Weights of a small GPT-style language model, trained from scratch on English Wikipedia.
Size: width 448, 7 heads of 64, MLP 1792 squared ReLU, vocabulary 32000, 118M parameters.
Each number is 50 + 12 x the weight over its row's rms, rounded and kept within 0 to 99. Layers, rows and columns count from 0. The size before them is the row's rms in percent of the matrix's.

# layer 4 MLP up, 1792x448, rms 0.103, rows 905-1029, columns 112-167
110:57 62 37 47 34 35 67 32 49 42 40 47 71 49 50 65 52 36 45 51 59 38 45 30 21 51 55 50 46 34 34 37 60 48 54 43 58 63 55 49 34 31 62 35 53 49 42 46 58 51 53 61 44 44 33 47
087:45 37 50 52 52 66 70 55 69 46 55 62 58 43 41 37 47 66 62 41 45 53 60 49 50 60 61 46 65 55 36 50 42 35 58 47 44 57 60 61 70 58 55 37 60 49 51 57 63 53 45 44 57 60 74 41
105:66 44 40 36 53 54 50 66 34 40 54 59 56 37 68 56 65 57 77 49 57 48 39 44 64 69 36 51 41 31 50 58 53 45 48 64 64 64 45 68 70 43 58 34 51 44 73 45 38 66 62 75 45 70 53 59
097:73 65 58 32 55 55 69 54 62 47 45 50 57 07 56 62 48 41 38 69 51 44 46 58 49 69 45 68 43 53 61 53 57 45 33 58 38 46 59 57 51 58 12 36 58 40 57 38 51 47 59 66 44 74 53 42
100:42 53 59 52 59 53 42 37 46 54 56 52 43 72 66 34 46 57 50 45 43 70 43 52 61 49 48 48 51 53 65 48 42 54 40 37 34 43 71 57 59 45 25 41 40 33 45 58 57 46 51 33 32 67 25 60
097:40 49 57 37 29 47 34 41 74 51 57 61 50 50 49 47 47 35 29 55 48 39 79 46 44 37 37 76 41 54 63 39 50 62 38 55 54 49 68 40 37 48 27 35 56 45 47 58 31 58 26 48 50 45 45 46
102:45 55 34 49 53 46 45 44 54 32 33 43 59 53 49 20 37 24 78 80 54 43 53 41 48 56 54 44 55 26 58 41 61 50 44 30 43 43 47 62 29 64 64 57 54 57 57 41 30 56 54 72 53 39 39 55
107:56 61 38 32 51 49 43 57 37 54 55 19 62 70 45 39 42 50 42 45 47 44 49 35 24 43 53 39 59 47 78 62 39 66 42 59 66 61 59 40 64 48 43 48 56 61 49 51 61 45 43 44 48 45 51 30
104:48 37 51 29 59 33 49 37 47 28 44 43 45 47 42 47 59 42 73 47 41 51 40 40 47 09 53 44 58 39 16 58 47 71 59 71 41 24 60 43 33 51 49 11 33 72 56 63 54 42 51 39 56 57 52 58
107:59 32 55 58 26 53 52 44 57 48 62 55 43 32 49 40 23 29 30 56 48 87 30 71 57 57 47 53 97 52 49 26 56 45 56 48 57 49 51 63 16 47 67 65 53 57 72 59 57 45 43 43 54 53 42 56
107:52 27 44 44 34 53 48 48 41 41 61 56 54 61 60 48 64 52 82 67 55 28 59 68 48 25 42 37 66 39 58 49 33 55 53 50 73 43 39 41 47 46 53 38 41 32 50 57 49 39 38 65 68 61 36 40
108:53 62 49 50 41 60 63 50 40 60 51 77 68 65 28 42 48 18 58 53 62 53 55 39 52 48 59 38 51 31 59 23 23 50 49 12 49 46 45 61 67 60 51 60 64 52 50 30 70 42 51 50 42 49 38 67
106:31 54 46 37 47 35 56 70 33 64 49 64 48 49 58 56 38 52 47 49 41 48 48 45 37 31 60 33 42 63 71 72 54 58 63 25 37 60 35 55 65 40 50 57 45 23 70 47 45 42 60 43 53 59 64 48
090:58 64 50 61 66 47 61 39 67 45 37 47 79 44 62 53 31 75 50 52 62 43 32 50 43 52 70 44 51 58 63 54 34 46 24 37 47 69 45 25 34 62 64 56 57 34 76 36 69 45 77 23 54 38 48 60
101:78 43 51 56 56 42 40 35 56 57 37 54 51 33 60 50 38 47 41 44 46 45 35 51 41 45 42 50 74 48 49 44 45 51 55 52 58 58 51 58 23 52 61 70 37 60 61 53 54 48 65 64 45 52 39 69
101:63 65 62 56 60 41 67 44 62 55 54 40 59 42 50 62 48 50 43 48 33 49 48 53 53 53 44 68 63 58 43 31 47 56 58 55 51 32 57 34 54 41 51 19 25 51 46 57 69 53 53 54 63 46 37 53
086:50 58 59 38 37 42 56 26 49 56 49 54 48 56 49 48 42 40 58 55 56 50 45 47 43 55 83 33 51 39 42 54 54 37 49 59 54 43 50 53 51 46 42 47 62 43 32 58 47 55 52 59 41 43 46 30
111:32 73 52 41 54 50 48 51 59 41 51 55 71 27 43 63 40 54 48 73 37 39 34 69 65 50 56 13 70 54 29 53 35 50 57 27 31 49 34 30 68 73 33 55 41 51 38 61 68 49 56 36 33 50 73 56
091:65 57 61 74 42 46 17 44 38 38 38 59 52 45 40 41 32 48 52 30 29 53 84 61 53 68 27 20 52 37 53 65 53 62 51 56 58 49 48 43 43 73 48 60 52 63 51 64 44 48 43 66 48 40 43 39
112:50 63 47 56 61 37 29 67 41 55 49 50 48 41 66 50 53 45 47 50 45 64 58 67 79 44 54 37 55 71 66 37 17 59 55 42 60 57 57 62 68 55 60 55 57 26 62 56 67 61 68 61 29 56 57 70
112:47 60 59 55 49 43 40 45 52 46 46 65 37 49 24 68 42 50 58 50 34 60 27 62 51 52 43 40 44 47 54 49 36 55 49 50 54 49 61 55 25 50 54 61 53 52 59 23 62 58 41 37 69 48 17 56
101:46 53 26 59 53 72 43 49 60 62 40 60 40 34 53 53 55 36 79 50 66 62 42 62 64 50 43 55 55 46 65 57 48 53 55 33 50 57 58 50 36 63 26 46 43 18 45 46 41 59 56 43 46 36 30 70
109:50 60 64 59 64 28 46 38 31 37 50 43 42 36 56 54 46 40 46 50 50 44 28 47 31 42 54 30 42 15 40 47 47 73 52 57 61 56 50 59 70 60 54 51 35 46 60 38 07 38 41 44 37 53 28 49
092:68 54 47 50 54 46 49 70 62 62 60 61 76 59 67 51 39 50 53 56 65 55 32 46 48 77 27 57 59 33 93 54 68 39 42 49 61 51 56 54 42 76 56 34 54 53 64 46 59 65 50 48 36 38 57 41
084:50 60 63 49 40 66 67 56 44 42 58 34 41 72 67 49 61 35 55 45 46 20 63 54 50 41 48 45 60 50 68 47 64 46 77 47 73 58 44 48 55 35 44 53 58 56 34 63 51 32 37 51 55 45 36 46
103:36 54 20 42 45 71 47 56 57 52 38 55 44 46 33 67 60 39 48 45 39 50 55 41 46 05 56 50 50 40 58 59 54 45 65 68 87 32 42 32 65 53 51 58 37 42 54 46 22 50 56 68 42 49 47 56
108:76 25 67 33 42 40 61 38 56 45 40 53 32 36 40 43 40 48 68 69 56 90 43 51 58 38 59 25 45 56 55 47 52 58 36 56 55 63 44 48 36 44 38 46 24 52 42 61 55 49 41 38 59 42 35 45
106:44 46 68 46 40 30 38 46 40 62 44 67 45 37 49 51 48 65 61 48 69 49 41 51 55 57 40 37 33 38 56 29 61 47 39 20 38 46 55 70 50 32 61 60 74 47 68 39 47 44 60 75 33 46 34 35
105:35 47 45 49 55 43 62 48 39 45 51 49 68 38 53 54 45 52 60 54 42 44 54 37 39 52 45 42 49 53 76 54 66 35 52 57 56 61 42 53 74 50 38 48 51 38 56 34 60 56 54 33 42 70 46 31
105:51 64 44 43 47 50 38 53 35 53 44 32 57 47 52 37 44 36 69 51 49 54 35 52 51 52 28 57 46 64 43 57 64 71 44 26 36 54 69 60 50 83 59 44 52 45 37 62 37 72 25 47 54 41 30 51
088:53 66 62 59 53 58 59 53 45 38 57 47 61 38 51 46 38 64 33 51 54 57 54 45 55 67 45 52 41 37 29 63 58 42 53 83 72 52 56 64 34 53 34 36 38 52 70 63 45 70 38 49 56 36 66 71
114:64 44 46 43 50 55 33 45 61 40 67 34 54 57 47 53 56 68 49 48 74 42 49 42 61 41 54 37 49 55 50 61 58 61 39 70 43 50 39 43 52 31 54 37 62 64 44 49 62 54 55 46 46 32 49 54
101:80 51 35 48 52 50 48 49 78 53 65 53 42 50 38 47 46 47 46 48 48 45 32 68 40 69 53 48 63 48 81 54 43 47 40 44 48 49 34 69 65 38 62 47 44 61 76 48 41 64 51 27 46 36 40 73
095:46 50 66 37 52 50 48 65 80 41 65 52 47 53 41 42 44 60 44 57 63 50 50 38 56 41 54 52 78 51 51 81 39 57 63 71 46 62 47 30 50 51 57 28 48 50 34 34 51 42 47 57 53 40 37 47
095:44 72 25 50 48 60 40 43 61 43 37 36 56 35 64 51 27 29 54 62 75 44 47 64 45 56 52 60 35 55 47 51 38 49 48 52 48 36 60 36 58 50 64 64 45 47 40 55 45 52 44 53 56 75 51 45
108:42 33 65 57 66 43 62 37 34 75 54 57 28 49 47 45 67 47 46 42 56 49 46 41 37 21 79 57 38 61 48 51 43 54 62 44 15 29 61 61 56 54 28 41 55 35 61 55 55 46 44 44 51 55 62 46
100:38 53 58 57 46 44 71 76 55 77 38 40 56 49 51 47 59 38 71 66 58 50 77 52 52 57 28 60 37 51 34 48 63 62 35 36 46 63 65 40 57 47 41 44 51 60 50 61 51 69 69 32 55 44 38 50
106:47 43 31 47 40 45 33 58 48 65 44 50 43 53 46 48 47 42 51 51 53 42 64 35 33 38 39 84 48 57 45 57 46 50 56 58 51 53 66 64 56 50 20 46 54 48 77 35 55 50 53 51 68 51 41 44
083:50 47 68 38 49 47 71 60 55 40 61 52 55 63 63 44 11 38 44 44 62 50 83 56 64 53 66 50 32 58 54 53 46 40 74 49 46 63 30 36 63 44 36 36 46 52 47 54 40 37 24 45 73 74 47 63
106:59 72 63 42 47 55 73 42 65 66 63 52 12 65 47 55 59 54 39 69 38 67 46 55 45 51 62 41 53 34 37 50 42 29 30 40 60 38 36 43 43 45 54 45 57 36 51 54 56 55 43 47 49 61 57 56
087:65 71 43 30 50 52 56 10 55 37 61 50 47 45 51 40 64 69 45 56 47 29 29 37 61 36 39 54 66 35 59 41 59 50 73 49 49 39 47 41 61 36 47 80 56 42 44 46 64 44 33 61 35 51 64 37
132:43 59 26 56 31 58 28 39 44 64 65 53 26 64 46 60 57 56 60 41 45 47 52 59 65 40 61 60 41 43 34 52 50 36 42 81 40 50 46 21 69 62 41 50 50 45 61 43 53 47 29 36 38 38 29 41
096:45 66 52 39 47 52 44 52 65 50 58 53 33 46 42 60 59 56 27 41 74 70 62 43 44 35 58 61 76 42 32 36 23 39 58 49 45 42 62 59 52 53 61 39 47 17 64 66 45 50 51 26 65 47 41 48
096:56 30 33 41 34 58 69 51 39 44 44 71 54 70 38 51 66 44 50 68 65 58 46 49 59 51 48 45 39 61 35 43 71 46 33 52 78 49 68 21 59 56 44 51 62 57 28 47 39 48 72 65 61 50 57 54
102:40 57 31 51 54 57 49 53 48 54 43 24 63 42 36 68 69 51 59 49 45 79 37 39 45 44 54 50 37 55 56 55 36 55 73 58 59 43 26 37 44 78 43 42 30 67 50 34 53 56 55 49 38 61 51 47
104:37 52 47 41 53 57 66 57 38 39 55 36 58 61 58 49 51 49 51 73 41 71 74 41 55 47 49 37 34 29 60 65 45 46 38 44 29 57 65 42 60 41 35 58 59 53 44 64 52 49 39 34 51 33 39 61
111:70 52 33 33 70 51 60 60 56 62 36 47 79 48 56 47 19 47 55 31 44 38 54 29 57 64 42 53 60 21 55 37 54 32 49 52 55 76 66 47 46 61 60 58 43 55 84 46 50 52 72 40 53 59 52 64
111:49 47 51 68 41 56 58 64 46 47 39 55 68 59 65 53 46 55 54 54 47 54 20 44 46 52 60 50 45 43 51 44 77 41 47 59 31 52 48 49 49 56 55 51 33 45 47 52 59 50 77 30 32 38 32 67
097:52 66 60 38 49 45 47 67 55 40 74 44 52 62 50 41 75 51 37 64 45 60 45 43 45 71 45 54 37 63 44 61 66 48 48 00 42 38 43 48 50 56 51 43 39 31 40 57 50 45 44 66 51 65 50 45
093:38 55 36 67 38 46 63 39 54 51 41 71 47 45 45 62 54 54 45 51 39 41 57 52 56 50 30 44 66 45 67 25 51 33 57 55 39 74 64 25 47 57 47 39 51 39 68 38 35 67 66 64 33 57 56 46
108:43 64 55 44 55 31 63 43 45 67 47 74 42 51 55 40 87 46 30 47 48 57 61 48 50 42 50 42 67 47 57 59 44 52 48 51 38 54 66 46 69 65 32 40 65 69 47 67 46 53 76 39 40 55 52 57
104:52 53 50 41 42 21 53 21 38 52 36 67 44 48 59 23 31 48 36 70 36 51 58 45 19 17 49 54 48 40 65 50 72 48 40 47 50 60 62 45 33 45 29 43 44 72 62 74 58 56 60 59 45 28 20 23
109:54 46 38 44 62 61 42 56 63 60 56 39 67 54 55 44 34 59 54 44 52 49 63 38 38 64 41 75 29 62 47 49 37 45 42 51 65 48 53 41 35 60 49 53 38 50 46 59 36 38 37 28 45 46 59 54
106:47 57 46 41 40 42 50 45 61 46 37 72 54 45 44 41 68 62 55 61 56 45 46 53 52 68 33 52 62 26 30 47 57 35 64 60 47 60 35 17 69 59 50 58 50 51 33 55 45 48 38 46 33 51 41 29
115:53 47 52 39 55 47 49 54 62 44 29 69 32 54 71 64 51 51 32 43 41 61 46 41 46 50 61 15 40 26 31 52 10 52 43 41 40 65 65 43 41 40 50 36 68 70 65 61 41 50 59 74 23 89 52 77
098:61 43 64 47 58 58 49 58 35 58 51 37 55 56 50 44 48 42 58 41 58 60 44 61 53 65 49 31 60 57 40 45 45 44 51 43 51 65 59 55 48 40 49 52 65 30 58 31 51 40 39 64 52 52 42 54
074:69 47 48 32 45 70 63 50 57 55 70 33 61 50 63 58 16 26 40 49 60 43 40 54 62 51 65 47 37 47 49 53 55 49 61 52 52 49 58 50 47 37 63 51 45 31 30 42 73 39 49 23 50 80 33 33
079:60 56 62 63 37 55 52 22 49 50 64 51 50 69 51 40 46 55 52 28 64 29 41 42 47 58 89 48 31 63 38 40 50 58 63 50 48 63 36 39 40 63 64 69 64 56 59 51 49 43 43 57 53 54 50 61
109:27 55 32 39 40 37 34 79 44 36 50 40 49 85 52 49 31 56 60 57 42 78 45 48 41 50 49 45 75 45 42 41 52 60 41 50 61 64 40 34 32 49 58 38 60 44 47 52 59 35 62 45 38 37 45 56
102:60 63 51 43 38 60 49 44 48 62 21 19 57 43 48 50 52 55 43 38 38 35 44 74 40 55 37 40 34 55 43 53 58 65 43 62 55 50 57 44 28 52 47 57 45 37 48 73 47 43 48 56 52 75 65 47
109:65 46 44 57 53 55 63 29 60 63 46 48 49 72 62 56 56 68 84 73 55 42 57 60 55 62 63 49 41 31 48 62 63 31 60 52 68 56 50 46 71 34 62 46 65 51 57 46 47 55 68 48 59 49 37 52
111:57 43 40 49 61 55 49 66 43 45 42 59 59 29 55 35 72 68 62 64 59 68 39 50 43 52 67 54 56 47 37 73 20 52 46 54 48 54 54 53 49 36 59 55 47 38 41 63 58 48 51 53 43 60 46 51
100:36 55 41 55 68 53 30 36 42 46 46 57 37 61 46 55 43 59 63 45 44 50 60 54 60 64 67 39 53 62 53 58 42 54 61 58 69 59 44 52 38 47 39 37 54 44 53 41 47 48 90 44 62 40 55 33
107:51 68 39 52 44 35 40 36 53 38 44 57 58 65 66 40 62 41 54 48 49 46 50 50 32 30 61 38 50 48 49 32 56 40 51 61 54 59 68 72 64 74 32 47 52 37 51 40 49 29 46 54 38 52 48 40
126:41 39 47 63 45 44 43 50 38 71 59 60 49 46 58 57 64 44 43 66 63 59 38 67 41 49 44 55 53 61 42 55 57 53 47 43 56 42 59 45 49 43 69 57 62 39 46 34 59 59 51 44 65 47 46 28
104:41 68 26 51 44 58 45 55 47 56 42 44 51 79 66 55 48 45 49 59 49 47 56 63 56 55 54 35 49 37 42 48 51 55 51 54 42 49 50 48 51 44 47 36 47 32 50 59 43 43 62 43 42 85 46 41
099:83 37 36 77 35 50 29 44 49 39 38 34 45 39 55 45 47 63 47 75 47 49 63 48 40 59 49 63 62 56 49 40 51 55 58 63 68 65 45 44 62 54 51 64 50 61 68 61 46 50 48 58 58 61 47 44
099:40 54 56 47 56 15 49 80 48 43 54 50 43 54 50 49 46 77 67 51 51 42 71 55 54 40 43 46 44 59 44 35 46 66 55 63 60 55 62 54 46 40 39 60 48 54 55 50 50 45 52 32 92 28 41 36
088:65 60 49 39 41 52 60 58 52 49 41 59 53 53 56 73 45 56 51 38 54 52 44 59 53 41 48 56 57 52 56 59 65 46 61 43 52 45 53 45 62 44 53 44 79 42 45 44 64 73 44 63 46 63 35 45
094:59 40 67 54 40 52 44 53 71 57 69 75 41 39 48 39 41 45 75 63 58 46 55 49 58 54 61 56 39 45 46 42 53 48 46 45 41 55 56 59 54 44 61 60 53 64 49 54 37 55 44 49 59 41 67 56
090:64 40 50 82 32 53 65 61 55 33 22 61 46 60 57 55 49 61 39 60 47 72 74 55 37 58 43 63 48 58 45 49 67 61 27 44 40 53 73 69 49 55 51 46 48 64 55 69 49 74 51 65 60 33 37 35
096:66 62 71 65 37 36 37 51 46 36 60 57 57 46 61 49 43 39 52 53 43 49 50 52 38 60 51 58 58 43 50 66 43 54 58 24 53 30 48 46 54 32 44 45 60 46 09 62 39 45 65 77 60 58 48 35
114:50 56 40 40 45 56 54 69 39 49 39 58 61 64 54 23 37 53 74 46 44 38 47 68 60 29 64 47 47 58 36 36 54 55 49 56 45 50 82 19 52 55 77 47 43 59 46 85 67 50 51 37 60 51 22 34
091:36 64 25 79 47 31 40 33 51 57 46 50 61 53 56 39 51 78 45 31 45 43 61 69 63 65 61 45 59 52 54 60 40 32 47 49 47 65 31 68 46 43 59 37 55 42 51 49 40 40 59 29 24 44 46 24
097:39 50 41 64 45 36 46 40 38 56 47 54 43 49 65 38 46 42 34 43 56 47 58 53 36 53 31 51 49 15 53 58 47 61 57 46 45 30 67 27 50 63 49 49 62 67 36 54 40 49 50 57 45 84 38 43
126:33 37 60 52 59 39 67 58 64 63 47 61 40 61 58 22 45 48 49 47 83 61 45 43 54 54 53 32 77 56 32 51 42 37 40 44 44 45 59 39 71 39 59 42 53 56 58 65 59 50 28 72 47 53 60 58
083:77 53 43 64 31 44 51 55 45 45 53 37 57 55 70 53 57 36 47 43 48 46 52 64 44 46 87 60 63 63 51 47 55 55 43 43 33 51 42 62 54 30 54 47 36 32 41 45 68 56 55 53 64 48 43 60
103:46 58 40 57 53 60 61 46 54 65 50 53 31 57 68 47 60 25 54 45 45 35 46 51 60 43 81 62 39 51 46 33 56 34 42 42 71 63 56 58 42 36 49 58 13 53 53 57 21 42 22 47 60 55 71 38
101:42 40 59 50 45 58 58 29 62 63 60 56 45 38 51 26 42 53 54 55 45 43 55 47 41 48 42 48 60 43 64 41 80 58 43 54 39 25 59 43 39 67 43 53 60 60 66 53 55 33 48 41 28 61 37 57
130:53 74 63 56 59 46 39 72 62 61 63 68 64 40 39 27 44 40 27 63 60 43 63 44 47 29 82 16 41 51 61 60 46 29 49 40 42 48 49 67 44 64 52 40 45 57 53 54 49 46 41 48 34 54 63 54
100:56 55 57 41 35 56 61 48 61 42 29 54 44 67 51 48 44 33 45 54 47 73 48 41 52 53 40 73 63 48 59 70 49 64 23 54 63 42 45 44 43 55 67 59 57 32 48 69 51 42 49 53 73 58 59 81
092:83 55 58 57 46 54 50 42 75 45 57 58 60 61 32 54 31 44 51 39 73 26 50 37 57 47 73 52 54 62 41 40 62 33 64 56 38 67 50 40 63 48 61 69 49 49 62 48 50 39 57 36 53 66 47 51
093:46 51 42 45 36 57 53 56 47 54 30 45 29 46 62 67 45 45 42 45 48 52 38 46 70 27 61 56 31 63 38 44 55 57 53 51 41 54 49 16 41 54 50 38 66 75 65 39 64 53 54 88 44 79 72 46
083:62 61 50 52 51 41 44 50 50 54 62 55 49 60 50 44 54 46 56 59 58 54 56 64 46 35 56 57 36 34 68 55 40 71 59 50 53 51 56 37 46 48 50 56 39 58 43 44 53 35 53 40 73 30 67 46
099:33 52 55 31 31 26 53 53 54 50 52 38 50 53 53 38 43 61 48 55 54 63 38 48 61 15 60 45 67 51 71 58 59 58 73 48 48 85 50 65 59 60 60 69 72 36 49 52 58 70 51 35 49 55 49 44
109:44 51 41 53 40 37 64 50 59 53 48 29 46 45 42 38 52 59 57 64 48 73 47 21 64 59 49 57 41 78 61 37 49 36 60 45 23 37 77 68 78 27 27 62 40 32 54 35 59 53 44 64 56 55 59 79
107:39 27 30 44 53 46 55 43 27 49 59 55 35 38 57 59 47 40 46 49 48 51 33 49 57 31 48 63 46 54 52 60 55 42 57 50 54 55 53 37 15 58 45 76 50 48 54 48 55 53 53 41 56 50 66 46
097:46 50 38 40 46 47 39 46 59 49 80 60 56 35 61 54 48 20 46 71 57 47 51 52 70 36 48 45 39 41 40 59 44 50 43 56 47 52 58 71 40 44 59 41 54 50 40 56 30 44 55 35 68 55 44 46
108:49 44 51 57 58 52 39 55 53 54 62 41 31 38 52 53 42 42 32 51 44 36 70 40 39 52 58 53 58 55 29 48 46 76 48 70 54 68 47 63 30 57 45 48 49 17 61 42 35 71 32 47 59 46 44 42
109:40 52 51 61 58 61 57 69 54 46 70 49 57 30 59 43 31 61 46 42 43 51 45 41 63 53 58 64 33 46 51 45 47 57 53 86 36 52 61 64 53 58 64 70 24 22 58 40 56 39 59 46 35 62 53 58
089:59 58 51 54 53 48 53 43 60 72 47 67 55 51 33 59 54 44 53 39 45 71 47 21 67 53 42 62 37 61 64 46 52 34 57 31 69 46 65 65 25 59 47 53 64 55 49 69 56 43 44 55 60 59 56 53
099:30 49 43 65 36 52 37 36 44 93 47 62 66 58 29 56 55 56 50 43 63 51 58 58 56 65 46 51 62 65 52 61 56 27 28 58 48 45 56 50 50 49 52 54 54 70 46 36 76 62 54 60 34 48 47 70
085:64 36 70 56 33 48 49 51 39 59 59 48 45 67 57 67 63 24 34 30 51 41 63 32 49 52 45 47 45 53 44 49 72 55 54 70 58 43 44 55 47 48 41 41 59 54 29 42 43 45 29 44 51 66 62 49
088:51 42 45 36 60 50 43 47 56 39 70 57 40 46 64 43 65 58 41 33 59 26 60 95 37 52 68 57 53 59 56 33 44 45 57 64 33 56 53 63 29 71 49 47 47 43 36 54 48 65 42 58 48 32 40 66
106:47 55 37 65 79 46 37 30 30 35 37 61 48 60 56 64 56 78 42 52 57 60 74 33 47 71 50 29 51 37 46 41 47 29 34 46 54 67 68 31 53 60 20 40 58 43 56 55 57 59 80 57 53 47 53 52
098:46 54 54 59 47 51 45 44 59 63 50 41 29 62 57 47 59 37 91 59 55 44 35 59 45 12 72 47 53 51 33 51 46 65 56 57 43 30 53 69 39 59 60 44 41 49 71 46 40 34 47 29 43 42 59 49
096:49 40 40 25 44 35 71 56 52 57 54 50 40 56 55 48 55 48 53 59 53 38 59 45 50 41 41 49 74 55 46 36 56 37 60 28 31 33 36 52 65 55 42 49 61 38 46 27 54 65 52 32 48 55 46 58
105:52 67 54 36 45 51 56 60 38 44 45 52 43 82 50 50 69 50 63 72 41 51 66 44 32 74 58 53 43 61 46 76 19 47 28 20 41 37 69 61 40 55 38 49 47 36 49 58 34 59 50 44 18 32 65 46
099:48 48 33 65 41 50 56 56 49 59 60 61 39 54 54 43 35 51 59 28 60 48 50 54 58 44 39 41 53 42 42 41 53 59 73 48 43 39 30 45 46 45 57 42 25 52 41 60 26 59 59 37 31 51 55 41
088:36 37 59 42 50 48 47 83 54 56 31 26 55 56 50 31 50 47 35 56 65 65 45 42 52 45 50 57 50 41 44 35 57 35 66 45 53 72 60 66 52 75 75 56 63 66 57 71 55 46 50 58 44 31 57 26
105:33 46 30 78 39 45 47 72 74 42 59 43 56 52 60 58 59 53 57 34 59 35 43 59 56 56 38 37 26 42 46 53 41 45 55 54 44 40 47 39 48 43 30 58 76 56 32 35 37 40 54 31 45 43 16 45
107:36 43 48 63 67 34 51 50 34 55 67 45 72 61 29 42 41 59 62 40 44 38 61 45 36 33 37 32 55 66 29 67 44 79 49 68 55 63 35 44 57 62 52 42 66 17 34 53 49 31 57 40 70 49 57 47
111:66 57 55 55 25 47 50 41 47 35 45 64 32 73 34 52 60 56 51 67 57 57 49 46 48 52 39 39 49 22 38 40 54 42 49 32 55 64 66 58 55 36 28 50 36 37 37 37 62 32 47 29 55 49 41 81
096:52 71 36 39 48 70 58 59 45 43 63 60 65 37 65 53 47 60 51 33 44 38 69 61 32 50 51 50 48 49 49 48 61 33 50 39 67 61 50 60 09 47 48 54 41 36 64 60 68 61 57 40 45 51 50 58
097:50 42 54 45 53 37 63 48 31 38 40 42 42 61 50 34 58 44 74 59 63 54 24 30 37 53 59 57 55 45 43 61 45 52 29 60 30 54 56 67 48 56 48 45 45 57 73 36 49 29 54 72 45 50 38 41
094:51 40 40 55 68 54 40 46 50 28 39 64 56 55 38 46 30 42 46 41 36 53 61 54 70 74 70 43 37 35 52 41 57 43 55 43 39 44 34 42 38 44 57 55 58 51 53 67 31 53 62 47 61 28 58 46
085:56 57 57 51 37 62 46 31 45 46 73 66 65 53 65 52 61 49 43 43 35 48 62 49 47 42 68 47 49 49 34 45 36 38 56 48 63 42 34 39 32 48 60 65 40 37 50 41 50 63 56 58 49 55 36 29
107:45 54 55 63 39 70 61 31 11 62 49 36 28 38 53 54 50 44 52 34 41 55 52 49 31 58 29 45 38 43 60 54 53 41 34 47 63 41 61 40 56 28 53 52 68 15 43 68 51 73 60 55 45 55 61 73
098:39 60 49 36 23 34 65 88 34 68 37 49 36 53 42 29 57 42 51 42 37 22 40 40 43 45 61 45 43 40 51 55 62 53 44 54 56 62 44 46 47 52 51 52 58 60 72 45 40 59 63 71 61 53 63 56
097:29 39 54 58 39 30 46 45 62 24 33 47 50 59 55 34 58 57 57 42 59 59 60 65 62 58 59 37 46 63 56 68 60 52 47 57 52 42 63 52 54 40 60 53 57 36 45 44 60 52 56 68 42 47 39 36
117:41 53 66 40 30 50 37 60 47 52 25 44 58 57 42 49 55 58 54 47 33 41 32 70 35 31 38 60 43 48 40 51 50 33 58 65 50 49 58 51 34 39 26 73 35 56 26 55 31 49 52 38 57 32 71 46
080:57 65 51 67 59 63 64 24 40 53 53 55 46 43 55 19 47 41 48 34 47 68 39 62 38 63 42 50 40 41 47 24 54 34 48 50 27 31 33 52 42 47 40 43 52 58 54 36 53 21 70 46 50 51 55 62
070:51 56 44 62 53 66 39 45 60 56 59 47 43 55 52 51 45 62 60 57 60 38 48 61 44 68 61 48 46 59 35 75 53 44 57 55 49 72 62 48 66 46 59 46 37 55 60 51 48 44 57 40 15 59 47 62
099:62 22 37 57 51 51 38 47 50 45 38 52 51 59 48 58 60 52 59 39 63 55 64 66 60 50 39 39 74 46 47 31 57 51 36 40 43 56 61 51 26 46 54 36 51 49 49 62 36 54 40 67 59 57 52 44
078:56 68 56 55 43 51 47 55 65 78 67 35 52 47 52 60 43 40 49 52 67 43 30 38 39 46 29 61 76 48 62 29 41 29 38 52 47 67 41 65 60 55 60 59 33 75 44 51 49 53 69 60 50 80 56 50
109:44 31 64 36 46 50 34 59 57 66 65 35 53 48 33 40 61 44 48 38 57 39 51 43 52 35 54 37 51 51 40 56 20 46 45 59 43 44 25 45 48 42 61 39 60 37 55 67 64 51 57 36 67 43 54 49
095:53 58 13 62 43 35 61 58 41 54 54 41 36 45 29 51 50 72 55 69 48 61 48 44 61 40 67 50 45 57 68 35 45 58 50 63 35 69 70 42 25 55 53 39 54 51 40 35 70 52 64 49 67 43 47 50
104:79 58 29 69 44 56 65 47 57 64 14 60 54 65 59 42 66 47 76 39 42 35 46 39 56 08 43 47 39 54 70 38 57 47 62 58 57 68 48 40 72 43 60 49 56 62 31 57 43 69 44 69 44 35 48 53
106:47 39 26 59 38 39 63 65 38 61 56 67 75 69 59 38 81 57 32 54 47 51 66 45 48 38 67 48 41 64 57 59 60 48 36 58 38 32 53 50 32 58 63 46 52 70 42 36 59 74 53 59 48 44 55 52
116:45 44 47 47 33 26 47 49 59 36 60 36 35 63 59 54 53 41 50 47 48 71 14 53 39 29 54 15 38 45 51 47 70 57 60 38 41 52 39 66 61 59 62 56 57 57 61 52 65 79 37 50 46 53 45 65
116:62 73 47 32 47 44 50 47 51 59 47 40 58 43 61 22 67 59 36 22 49 47 34 44 34 58 67 42 50 34 40 45 59 42 40 55 48 50 33 43 67 60 35 54 44 42 48 39 35 43 45 51 55 70 58 66
102:57 47 61 50 38 50 44 41 49 54 51 30 56 56 47 53 61 49 50 81 60 51 52 39 62 41 52 53 63 46 47 56 64 69 55 69 62 49 45 49 66 45 34 43 60 43 33 51 46 50 53 35 37 55 42 62
087:36 48 85 58 63 44 46 49 29 58 65 71 51 38 64 58 49 49 42 64 45 44 34 52 52 54 74 54 62 39 33 56 59 65 51 49 26 56 50 74 34 44 58 40 54 45 69 60 48 34 51 57 46 60 59 48
090:48 42 66 73 35 42 30 60 50 60 52 47 68 36 65 42 45 34 51 84 30 55 72 58 59 48 53 52 39 35 44 57 44 50 55 40 34 58 44 48 65 51 80 63 46 53 51 44 53 62 45 48 50 50 31 47
103:43 58 49 73 47 52 56 25 50 51 54 48 41 53 44 63 57 52 47 61 61 42 51 57 52 41 51 66 72 25 42 55 42 41 59 42 58 43 58 60 57 55 42 52 49 42 37 51 58 50 57 30 39 36 66 54